python train.py --d_mlp=1280 --norm="layernorm" --positions="rope" --qk_norm=false --bias="none" --extras=["local attention windows", "gated attention", "value embeddings", "hashed n-gram embeddings", "a smear gate", "capped logits"] --init_std_up=0.0254 --lr=0.0139 --batch_tokens=262144 --dataset="wikipedia_en"
Each number is 200 + 40 x the weight over its row's rms, rounded and kept within 0 to 999. Layers, rows and columns count from 0. The size before them is the row's rms in percent of the matrix's.

# down: layer 12 MLP down (transposed), 1280x320, rms 0.0315, rows 544-568, columns 128-191
# up: layer 12 MLP up, 1280x320, rms 0.131, rows 545-568, columns 128-191
down544,102,219,199,299,176,182,200,153,302,193,245,169,181,214,209,112,238,200,205,216,219,209,249,230,171,229,143,242,306,210,227,305,244,203,137,194,210,152,184,238,175,236,169,219,176,230,152,203,261,205,173,168,176,231,253,177,179,165,199,209,202,167,248,198,170
up545,098,222,250,141,184,215,185,271,153,175,257,135,166,263,230,186,150,184,251,188,181,221,202,133,211,205,171,147,213,165,239,257,161,200,123,215,222,170,185,193,202,222,233,217,200,194,222,175,262,107,157,231,268,219,199,237,190,222,193,174,180,237,228,216,120
down545,098,252,235,209,180,185,227,223,164,216,194,199,231,210,187,112,196,225,175,269,196,237,160,185,201,203,199,262,149,227,259,241,193,119,125,158,251,189,100,204,257,211,204,182,167,264,215,246,232,197,188,187,191,144,221,294,224,214,173,210,203,215,202,238,129
up546,100,165,214,125,188,188,189,229,151,250,222,260,191,183,169,258,194,191,166,204,208,174,145,154,198,230,302,118,274,262,257,180,215,269,237,130,181,159,183,226,231,207,194,242,302,284,255,225,181,187,231,210,209,169,168,154,199,257,154,238,222,190,164,178,138
down546,100,269,152,194,177,205,231,142,179,206,195,232,167,198,127,209,163,241,261,238,206,255,214,206,199,146,204,159,196,235,199,205,262,237,225,140,223,192,178,256,218,148,141,213,193,153,181,163,271,142,193,252,215,178,227,199,216,191,116,230,217,196,214,166,181
up547,095,180,213,202,176,142,213,207,190,259,265,205,232,158,132,168,249,263,173,232,231,148,161,191,159,173,166,185,227,141,146,138,210,196,214,292,139,240,166,210,261,191,196,193,302,180,189,199,202,171,229,196,138,176,189,178,123,144,207,145,225,119,267,207,177
down547,098,285,148,173,179,186,101,225,249,227,211,118,197,184,285,178,253,147,141,206,168,138,174,119,213,192,246,137,250,184,200,168,198,196,198,190,224,296,271,206,107,194,282,209,132,179,201,238,200,140,220,166,151,159,209,182,189,158,252,136,163,252,212,219,227
up548,096,240,239,142,184,153,224,189,195,180,228,192,144,211,249,181,228,198,222,177,189,195,172,173,151,216,158,175,147,99,184,170,230,160,258,247,178,225,250,159,253,215,212,126,195,133,150,206,258,184,280,229,246,200,267,213,193,201,165,220,237,240,262,228,198
down548,099,195,204,184,194,314,194,222,228,146,140,207,186,219,255,179,157,151,218,201,236,133,206,259,227,104,121,188,248,267,172,165,194,239,188,159,94,195,209,183,288,168,142,138,214,211,229,115,277,262,210,169,200,204,230,140,192,147,230,214,237,170,274,176,171
up549,106,75,138,234,261,248,222,145,175,193,169,240,166,182,191,224,205,157,161,184,230,193,228,244,216,217,301,257,208,199,169,175,184,163,154,208,183,232,213,203,215,155,215,246,156,172,217,202,186,193,207,186,126,210,281,222,230,204,201,220,219,190,216,216,228
down549,103,191,220,144,219,245,189,205,207,235,226,266,207,194,212,239,203,220,239,155,159,222,186,210,207,288,203,294,271,198,210,190,169,207,225,181,206,220,189,210,225,211,263,225,222,225,223,221,136,193,200,176,215,288,290,149,232,292,214,245,263,201,193,229,152
up550,100,211,186,142,144,272,207,227,188,219,175,173,148,233,233,289,164,267,160,136,200,205,229,206,168,225,233,170,283,231,210,193,224,190,218,226,225,165,157,200,199,190,213,138,152,256,237,286,171,190,171,201,155,209,266,268,158,194,208,239,170,260,181,165,147
down550,103,251,124,190,232,213,211,157,228,207,198,191,102,247,191,202,144,184,137,235,221,236,222,175,188,188,156,239,213,213,100,135,181,177,138,178,138,176,231,198,252,175,250,235,198,210,222,230,169,281,206,205,235,303,237,185,165,253,253,200,328,133,132,162,161
up551,102,218,205,149,196,171,186,255,219,206,199,154,175,193,176,210,172,205,226,215,205,177,197,205,217,194,277,225,188,276,175,233,262,159,147,167,222,233,204,178,147,280,192,219,191,175,155,178,135,152,174,113,153,260,225,293,198,178,196,105,222,136,157,285,168
down551,105,235,246,74,177,264,171,143,202,205,143,162,202,126,182,239,233,223,205,227,195,222,220,222,203,199,192,219,264,187,226,136,168,188,171,181,122,159,283,273,195,132,166,201,209,185,134,237,206,206,209,196,221,173,142,231,247,176,199,149,230,158,151,217,229
up552,104,242,215,185,193,275,214,162,198,270,209,141,146,221,261,149,252,203,242,165,192,225,197,240,202,221,182,201,204,142,223,242,185,162,224,162,222,177,163,106,228,194,190,152,236,184,183,210,186,187,125,152,168,137,215,218,221,118,171,208,190,189,250,208,186
down552,100,215,216,152,175,141,194,149,178,162,171,203,203,164,240,225,156,190,205,191,251,247,185,237,264,237,253,225,171,164,197,224,255,165,174,155,221,166,249,127,126,214,145,197,158,151,231,158,194,236,149,171,218,152,255,172,189,201,254,177,174,228,162,175,219
up553,100,152,190,212,223,176,195,193,159,255,233,210,244,157,144,175,207,208,225,185,148,187,243,175,169,173,247,173,223,197,206,185,216,179,239,167,278,170,171,239,234,250,186,250,140,255,208,196,149,314,177,255,117,259,88,211,258,195,160,232,189,186,162,254,220
down553,103,186,216,177,205,233,184,223,228,128,176,149,238,261,228,194,195,222,221,248,178,215,237,172,228,224,197,189,146,261,197,165,291,276,185,219,108,249,175,205,219,239,231,149,197,221,176,177,225,254,150,199,186,221,151,151,255,166,236,241,206,226,221,219,149
up554,088,229,153,251,233,280,194,292,208,235,116,263,264,238,206,181,248,233,150,183,211,135,191,142,263,197,222,207,202,141,213,109,196,263,201,158,202,175,215,222,246,228,256,285,196,291,215,196,223,183,291,145,126,209,138,191,245,205,260,176,218,185,180,180,193
down554,093,232,213,232,126,248,182,214,181,150,262,239,163,179,198,208,222,225,181,179,192,135,205,198,204,176,147,277,167,170,301,167,167,174,249,187,178,251,314,210,117,189,194,172,134,269,235,200,225,154,187,138,245,192,293,108,189,218,174,172,186,178,201,287,104
up555,101,147,195,287,214,237,187,185,205,200,281,238,274,244,200,137,204,225,233,187,247,139,138,205,174,178,159,133,228,162,158,210,248,210,196,203,157,180,224,171,202,140,214,189,219,135,300,195,172,213,209,206,164,223,176,219,290,223,192,218,173,197,153,191,172
down555,102,202,141,216,248,250,255,262,244,202,248,172,284,172,163,215,177,190,216,147,274,204,167,190,190,168,75,230,207,209,165,199,195,262,207,150,181,180,238,137,127,191,171,195,195,97,204,217,146,237,164,192,186,177,228,194,198,174,215,215,232,144,141,153,234
up556,102,176,199,145,231,216,217,229,213,199,185,236,224,171,164,199,250,248,209,229,190,173,155,232,122,218,191,184,139,242,256,178,227,277,175,205,215,183,217,156,214,211,217,215,205,201,152,219,161,190,193,254,176,153,157,117,135,191,172,219,263,247,113,270,202
down556,099,127,192,222,120,188,233,182,153,178,200,174,163,165,261,186,191,138,255,171,209,244,200,231,189,240,248,256,166,219,247,222,163,195,147,221,188,228,170,244,155,218,191,214,164,245,203,181,211,247,217,213,179,171,163,213,186,209,169,176,149,237,278,169,241
up557,097,172,161,133,203,177,245,231,232,202,200,176,249,179,207,142,188,211,217,248,219,169,164,209,210,196,151,224,141,206,180,100,197,197,138,215,201,179,227,184,60,199,139,141,188,174,232,178,234,232,189,281,145,191,181,254,182,250,186,228,166,175,228,236,212
down557,098,292,188,130,210,184,154,154,136,232,242,195,176,145,170,220,194,255,184,202,177,225,219,242,187,201,155,174,176,105,264,217,198,147,215,264,173,201,217,245,175,169,258,180,188,166,164,203,248,240,167,236,178,222,240,186,153,192,286,200,229,303,90,200,239
up558,095,185,169,209,217,235,100,220,184,273,190,258,256,236,169,203,108,234,170,230,186,194,214,173,171,232,253,172,147,216,232,182,160,177,240,193,227,157,204,192,256,185,229,229,189,154,214,207,229,237,236,221,194,208,233,171,192,150,124,103,174,110,229,279,244
down558,095,203,222,164,209,169,220,170,179,253,278,152,200,169,216,251,221,144,197,210,210,215,227,215,175,124,213,238,173,170,236,204,278,160,166,148,268,113,235,177,219,154,207,214,182,173,252,281,210,231,256,257,198,187,201,224,249,237,159,84,213,182,227,215,194
up559,088,178,214,208,210,196,155,220,175,204,192,181,131,182,133,281,218,117,212,208,259,242,185,168,173,221,213,281,194,139,224,209,201,223,148,172,308,156,242,193,183,186,164,254,209,175,123,148,188,137,176,226,234,157,200,241,233,150,233,225,194,157,245,207,284
down559,093,250,206,234,162,200,170,204,228,190,177,171,170,166,137,219,247,194,160,251,224,125,199,149,165,219,260,177,195,173,194,178,184,169,187,210,213,196,245,170,165,159,215,245,158,118,227,239,193,209,271,230,147,226,256,188,233,239,214,191,178,178,152,150,202
up560,099,227,164,252,178,229,311,205,184,165,226,160,212,115,197,181,201,143,180,217,152,235,202,295,202,187,175,108,148,206,204,169,158,235,210,216,243,190,197,169,215,292,217,225,219,223,238,238,234,168,187,238,140,196,192,175,58,233,185,202,169,187,209,199,201
down560,097,194,216,158,179,224,209,250,229,217,245,199,126,171,131,151,203,147,220,264,118,178,228,166,197,191,205,155,206,132,167,201,170,252,258,113,171,180,180,143,208,243,185,187,257,228,190,250,173,191,242,194,263,171,204,264,188,187,148,265,147,221,169,183,225
up561,102,230,170,197,190,181,186,192,213,150,214,234,200,165,281,299,173,153,165,209,182,175,240,183,161,191,169,163,212,196,193,199,171,234,180,193,229,211,193,231,185,185,210,203,179,214,165,154,188,155,287,160,136,92,211,183,225,190,185,192,269,205,264,228,203
down561,104,166,262,160,259,252,147,260,201,185,127,157,185,187,188,213,239,207,229,227,205,250,226,181,120,178,161,212,206,256,247,195,291,225,172,305,220,227,203,141,190,247,201,149,165,265,187,222,205,171,192,138,166,165,159,256,125,117,262,200,208,188,200,186,270
up562,100,228,201,231,233,234,199,201,156,225,214,218,197,119,182,166,220,131,161,228,248,186,154,190,284,214,251,188,224,208,194,185,200,114,187,254,212,186,229,132,233,210,245,217,181,166,155,265,211,215,266,222,227,226,219,200,179,181,213,165,208,103,213,171,243
down562,098,167,282,192,157,224,173,225,253,217,259,223,168,213,234,221,222,185,141,132,200,123,198,162,174,201,241,200,195,223,279,247,202,199,152,189,296,162,257,265,276,161,231,146,199,190,216,212,140,200,252,182,221,225,237,124,245,192,229,215,232,130,222,172,228
up563,102,207,165,122,221,177,189,196,190,270,161,241,217,173,239,176,237,189,197,213,180,251,217,196,206,226,185,241,246,202,178,165,215,229,207,228,201,167,251,234,184,153,161,211,169,219,216,137,153,156,207,247,167,180,189,176,205,246,242,199,170,230,222,125,149
down563,103,201,180,146,195,275,137,248,252,208,152,140,181,100,174,105,214,169,266,192,223,196,207,234,206,237,188,216,189,172,202,191,277,223,225,231,237,123,221,158,164,246,231,172,161,247,205,212,199,190,232,266,141,227,286,191,283,193,186,191,194,213,208,192,211
up564,097,160,189,259,133,203,108,178,215,170,153,245,166,209,219,240,184,231,180,181,207,255,234,225,219,204,250,143,172,177,273,183,141,169,144,190,235,168,215,246,152,192,225,262,139,153,211,208,185,182,150,192,173,239,233,158,215,239,122,171,123,180,211,191,294
down564,099,173,135,146,155,255,169,178,190,191,189,205,202,150,157,155,223,164,203,219,279,199,167,207,225,230,229,194,208,230,207,168,164,237,182,210,256,219,92,180,207,260,264,190,159,173,186,185,223,230,218,225,165,250,185,248,135,271,190,232,139,141,273,248,203
up565,093,229,260,190,197,176,107,183,123,273,192,267,180,219,218,273,192,235,199,192,95,196,173,200,263,201,165,178,195,152,247,270,195,198,232,155,168,228,247,252,153,105,203,205,181,175,171,199,196,215,231,141,130,232,135,212,201,182,228,208,231,205,160,269,218
down565,100,223,173,278,145,232,200,219,162,223,301,221,232,191,194,170,239,107,154,153,162,198,224,250,179,226,178,176,169,131,238,210,164,204,250,134,284,256,297,196,171,220,173,109,239,232,111,201,185,208,249,187,205,257,185,124,177,276,166,256,204,216,257,212,285
up566,105,228,216,170,277,167,228,173,196,182,144,244,200,236,171,200,243,247,171,185,171,221,223,285,151,204,238,182,176,299,300,224,148,288,146,193,197,243,284,219,177,200,233,205,199,218,203,215,180,214,198,194,181,170,189,169,210,165,165,255,176,284,268,175,159
down566,106,156,177,221,175,215,297,210,237,215,292,173,175,192,160,209,202,169,187,137,228,223,200,172,169,245,147,252,175,124,290,224,281,180,178,156,257,240,191,203,208,241,133,209,183,200,192,174,124,138,231,243,228,205,198,186,244,245,191,225,198,189,263,198,177
up567,095,224,196,204,221,179,190,158,153,204,184,218,204,175,107,195,243,206,172,165,162,204,235,172,247,226,225,148,268,157,199,191,194,215,175,207,160,231,231,175,178,114,203,175,141,205,212,269,175,184,140,234,188,142,170,273,230,235,256,200,229,138,164,276,175
down567,090,219,234,188,216,169,224,232,170,189,155,235,221,190,138,203,179,197,179,229,236,206,225,229,127,172,184,229,194,200,160,231,186,221,207,235,173,163,204,234,300,191,239,266,224,161,157,224,255,226,254,123,266,160,198,249,247,135,210,227,192,169,232,180,223
up568,101,181,109,197,255,191,129,167,199,153,183,239,229,92,150,123,179,180,125,170,228,176,161,159,154,205,155,171,184,163,251,188,149,163,275,171,250,132,195,163,194,221,173,245,222,212,196,154,223,188,238,250,196,215,163,153,163,245,186,177,188,222,210,197,181
down568,103,205,202,173,185,239,198,186,208,183,194,122,235,197,150,197,213,265,142,174,181,163,171,84,85,205,180,290,205,181,156,183,219,207,232,313,236,99,174,191,167,240,276,224,259,202,176,188,202,142,196,316,253,154,208,154,205,221,195,240,208,170,179,108,223